Part of a small language model's weights.
Size: width 128, vocabulary 32768, 5.98M parameters.
Architecture: rotary positions, tied embeddings.
Training: a variant of SOAP for these matrices, 117M tokens, 3556 steps.
Each number is 500 + 40 x the weight over its row's rms, rounded and kept within 0 to 999. Layers, rows and columns count from 0. Numbers have three digits each. The size before them is the row's rms in percent of the matrix's.

# layer 6 attention output, 128x128, rms 0.0639, rows 98-127, columns 0-127
101:488434443482449524446526484516508527501450468460551436545486499475460456497537484556462497441472534464514528447488480548484503471540458511437568544507508509439475509488508558521522527482519485488468475459549486568463434458458516410461409486548485467506641482548558555533454516504505495495525460458451501473515540502439482529536446491485431545460475605484569525502514522477508487509429
108:461536531487525494495483482499496507475487517544490485485444531508508497464565521505472524476491561448466499471499530523494512489500453482505510515472492527520521493525498509518495507485494500546514527457555613434648515466497462439480493462537508539478564425467547449517544432561538407546487500456624457452491470470488414516485527463433513553473463413455451442515544459540450544520532
097:488481546502484508482548515545515491517455503503485427574433529514493447505459496489494469527477509490516503509465512466548429465451501506472528502466500488500491489575503542528536518499482538524489557470472526563498523577521492536437498438451488514502489512538494570472562511525450486471562470542537543344463502570512525480508475561503432537575437438415446513537451587476495541534418
114:496482537501493503460549458505489488498537494466467530472499526477458560488509541554511525490515496467488504503491504504534590489473529512489490502491467483513534480514501560517538518536493491375558356503510467482519584551510436458482532557484398591539484576532502532478555456487465523521483497463481438541491443497402535506566477469521424518515522557395533504508488432504490486543527
111:507554534522534462480520510505473486486515547488476551471489464470499492501496491469517504495528482523521498501453550511444559492499530469486516455515505481502531517489511457490548534486537514537441492464567447501423488576523552451492479365459531567565495494503462481509530449537533479439440415435434548475503463519485458494535556453514545510507557551337463527508454551532530501427441
109:457512530487500480506480519512469517529450489467524525468473468521539487504512510535525471443481488518504430487443489465510479526417546504535531524506567434496465433501524470456508499518480454496491506602457486569495474491589589517492506507544500474483445521540467536533522401476432439512483493564488485465507447481497471474489506502543542585519529404470517486516387505399563470603476
101:477477467501568474490499538450520461500471464492477525489475508496484598448529506455507529543527487542504552500483504489493522488514508553485528504489549531461510499460504417499512457565460513432540518484517484520532496570597462456522581499453492566575530486558452421448396536456532529517493532520542512531520473469502472502485556474537530467621444497479520454517491573477431476561407
103:481522488522499561517486460530491525439492506499548501502508498545471491484529460516567536519546533552487467499489483476509503482526471511532574459470514476506496559510491488518477507486491515427456536446518413519537462453447578426439518478521502543514551492408556537482549499467578526497488526471536450564552436533554484463477499432510449590518508448431448505523508380565475484602532
096:534479540502490492466452455516533531492502501541486520556552506449475486501490548452450504541501523522472528517489504497501503467464513529564465509429491484579480502463504505503509475469544569533586489440535505519575449488447570549577525481490499462440474493572546472483583471553559461445577591421444492501559517526492496534509519519412484441560570500562536476468453475530438540486471
096:520498429517498486444538508502560518564498502483432483506522528512473505513483460524439527520497459496517540538489582513484465504471503501503529484516497445488514479510490465513543485457470494497526529383465576517429421551450411407479540449516548472506556595465574466511506557534490510469394551494433494528436512506473517508463537479532462494456583464526435476546522524576489472508519
102:471519504481460467502510479480460472545510480504475507534533558447536476484471468468526501534511472519433515506574475450419501487518490530485541512512522490537492556525538481477480518472476433523487564617538556532547531500561507517522429469412491529570554452425445498542559451484453517585453519477521570489536508487543540523550509473436442555417443501524525481456464499440543440439520
106:440448498475485480510514501516459527495510493513451468505504518486469440470494481530494462525473518445462533524554530470478476506524491518500494533520528570507507501474429504501500541499505506471571430563428508420490518469580445485513427494579533464521500534649542503564573461556529527470440512520519444548584505483530486514466615566508568552554480529458516543489501516465547536516525
100:532542477572567573443505536504499519474506495532572503473536477503509463553501473475497429483520509532465494488469507455495507436538530485509485518563490532477482526507479466518523472494477446503495530470444397492548481498513523554505478458490538508524466471537500419466570512464585557459462414451463509401497459455456577638426493524543464499466533524518542451504461511486523436543515
089:527445520455439511510481484488436480478475455551506530515534538554509467540508474476502571482558471445468442434490490454528494472532537523519487474508524532521539469487489548489370462504467510506524566535507461503536521506492482533528492513451456447508502560528432568487396457503486495548424574481458480548526529573550589523576431485496521564500512525531528510501502533559406555501488
107:479434497479453499533480544442486576468561424502503510513524531498492519559474479488507506540499513502495506524480586497455481526497511451491497525499544502537533477510559511523444446487528507509553526479444477418455405498557543486456561489448492487493472558456516536429563514450549483599481472512461466474573585551440457504488562496557491586535462509489452451468474427525522470578484
099:465436516480498436494520485501438488504526548513457486509544505534524490482550450471469540591557478506499484495485498509480470512512511525490495543497501494474494519516457492498486465463492491496495497490498564468494556466508556616489475544433427507554570568527407513412558531466455596620504450473493500491508573459462471457511488533605537465467557521472532521472475424485494499530566
102:485548499497517510548527543448473481433556540507523482461508528474486468494507523549471516444476537527520469518510514488483507518531511484523538505461498480550553528540518439523492551531517456503492392570459573472503434516467527454597428543491493510531377544512434478368457510489457449448501520457529464418516466477477571464462478485483512507467501516436542485462497552517481558474435
093:483488504443486509495471453508502497572484502493467541526493478540520448511593495525464446504548454488524510535529484508451518497465516485569570484463460522533548514455496490470543475481512524483450411554507493555507416540496507522549499524566430468504549539501514511508495464553491559524530461532578561440504402544544531554519513466658499510523493477586471511497542481585496478461483
096:499520558473544508562488538458523543475505415465565463494526463486508470529537488489489553487481445466508415521497479523503552513520531487473517546535584493470446499522543576538526509493502545464463550463517495466510478583515528485482465532473490422469464514467519433555497470562531593505426503446564468546490449474479506581514482463468578447484452536591420528580477503509502535494453
101:521495509572527466512512517531521556499476506466519524487439457487488533506521531471513501489476538471462494518496522509472481483531472536547495464509454480548509520521513491540475482504480499521474516514478475609529516524445457455472461504543442535527500476446555437511612459490464435470449525459502447503449525540590480532489588523599594559359524521467574498417511534455500447497513
106:528427452519510564511520593472445456487521465486486502478523481479544478502500537516517502501485532508509483490513510507523474462482470473524528434487475491481470501454503503501495440545486478480494575522561413444494541545414446501527480560500422476471419379475467572485519465465472486557604472442516473483441576521532504477437462493502601493487495502524556521503565510531476507412456
103:523527487516505530480477529520500479498470454532481484530468478464475476535466493514484489447490510518459467470556523473525453471548468509505484506486505507514508470500482556509487509478445500459570477425504517506419527508576589535523554611521586579497557451580504466583507626491458489540536478486581542564524516461532463462526565480510561532487484465565430579486553483490512526494443
093:448557549485526553514525491530499491529397443531469494512487526521495453508490421489452470466594472492538577478487515526483466504582499487468532516500472523502482437477496533485494513504436562456477379471486510512507564507548473563545505501426502461492486524478441540469516440500449500455601557457474533486464503419470481514431525516451414522511514442559479555473521497541485436494493
092:526537550514486488460507447552471446466530500560539515514544464518478457507521481507549481512513430502507491504503504519518505436534522493535545558480471500509473489542514562519542481473529495506479483547537543397500487472412543469558541464472489470403512481544448532487478577570592507505455480656470445552452485494487490467561443499442565516444495435532541493527515508500448445480510
098:570534526443505522457556468516546555523509515491494456501499497503469457495491528490468504521483524497515503568555517515536548547459426516517480479456494516556466494475489513497479514497498483534572553509573474540378409485493517452488478492455499460422537499507443487420544510482424473437484583458526448444452445459529510480449539466543526495519464527573513456602587515507486485568530
106:529526470469543504503538498485504501506520523511547549559513518494480521510454524517517493414502497507500473483471473496459516506497558503501506494525495479481481464510529496466509531543485521490427491505440528509463440457499496496431573535536414400477583599559607451518510498561467439452471527482553433454571446483522477453437500638457504451541470488532479474516493480510469444463573
101:474491488499531469446430514452426546536533482528473467542542485524531491528469457477500492476494454473476426512481506566498544445545452520505431524538501481492475533463516507527493440510495517451486463527579476561545514483483502552513528584499561468596509555414552501470501465504481422501498520537453533491435507499501361500491509497494504506486528521384548459519587506460449433528493
094:516494460543503497527505481498460503522545462471485476505522483475509526523508544484441471509531519465493485488467466489455538517548509446437487492450525509519544424487530516511479499481533425594410491523493453457515479554463562498520528471506512506460424535476491496533482494499421485530389611531532513430429507438468478492530435503447528493622514525465502457538467536432481572493599
107:570470508451485492464477513515543498423518524460451549511461485504441476505486492535540526544507527510505479470503460521498448518519493454525455497527543537458502511487497490520496469536496449510534531492572510491619561514519519451448523456503381410609512444507481544521460451479575393546522499466540562482536476443483474449503478510549409448443504508514519497471492524468516509475411
093:512480476498454528485507493521465492507516542517516498568467455554513494536506547543574466518533514515497516517528508506489516509465436470541443516479535499455561481485536463504451539504548526463459435571437564536464501466532497462503430446498480512528525389421484582556449536516536560424479481571518432591527562497457491449540473547472462546488466499555508508556522463516584518489580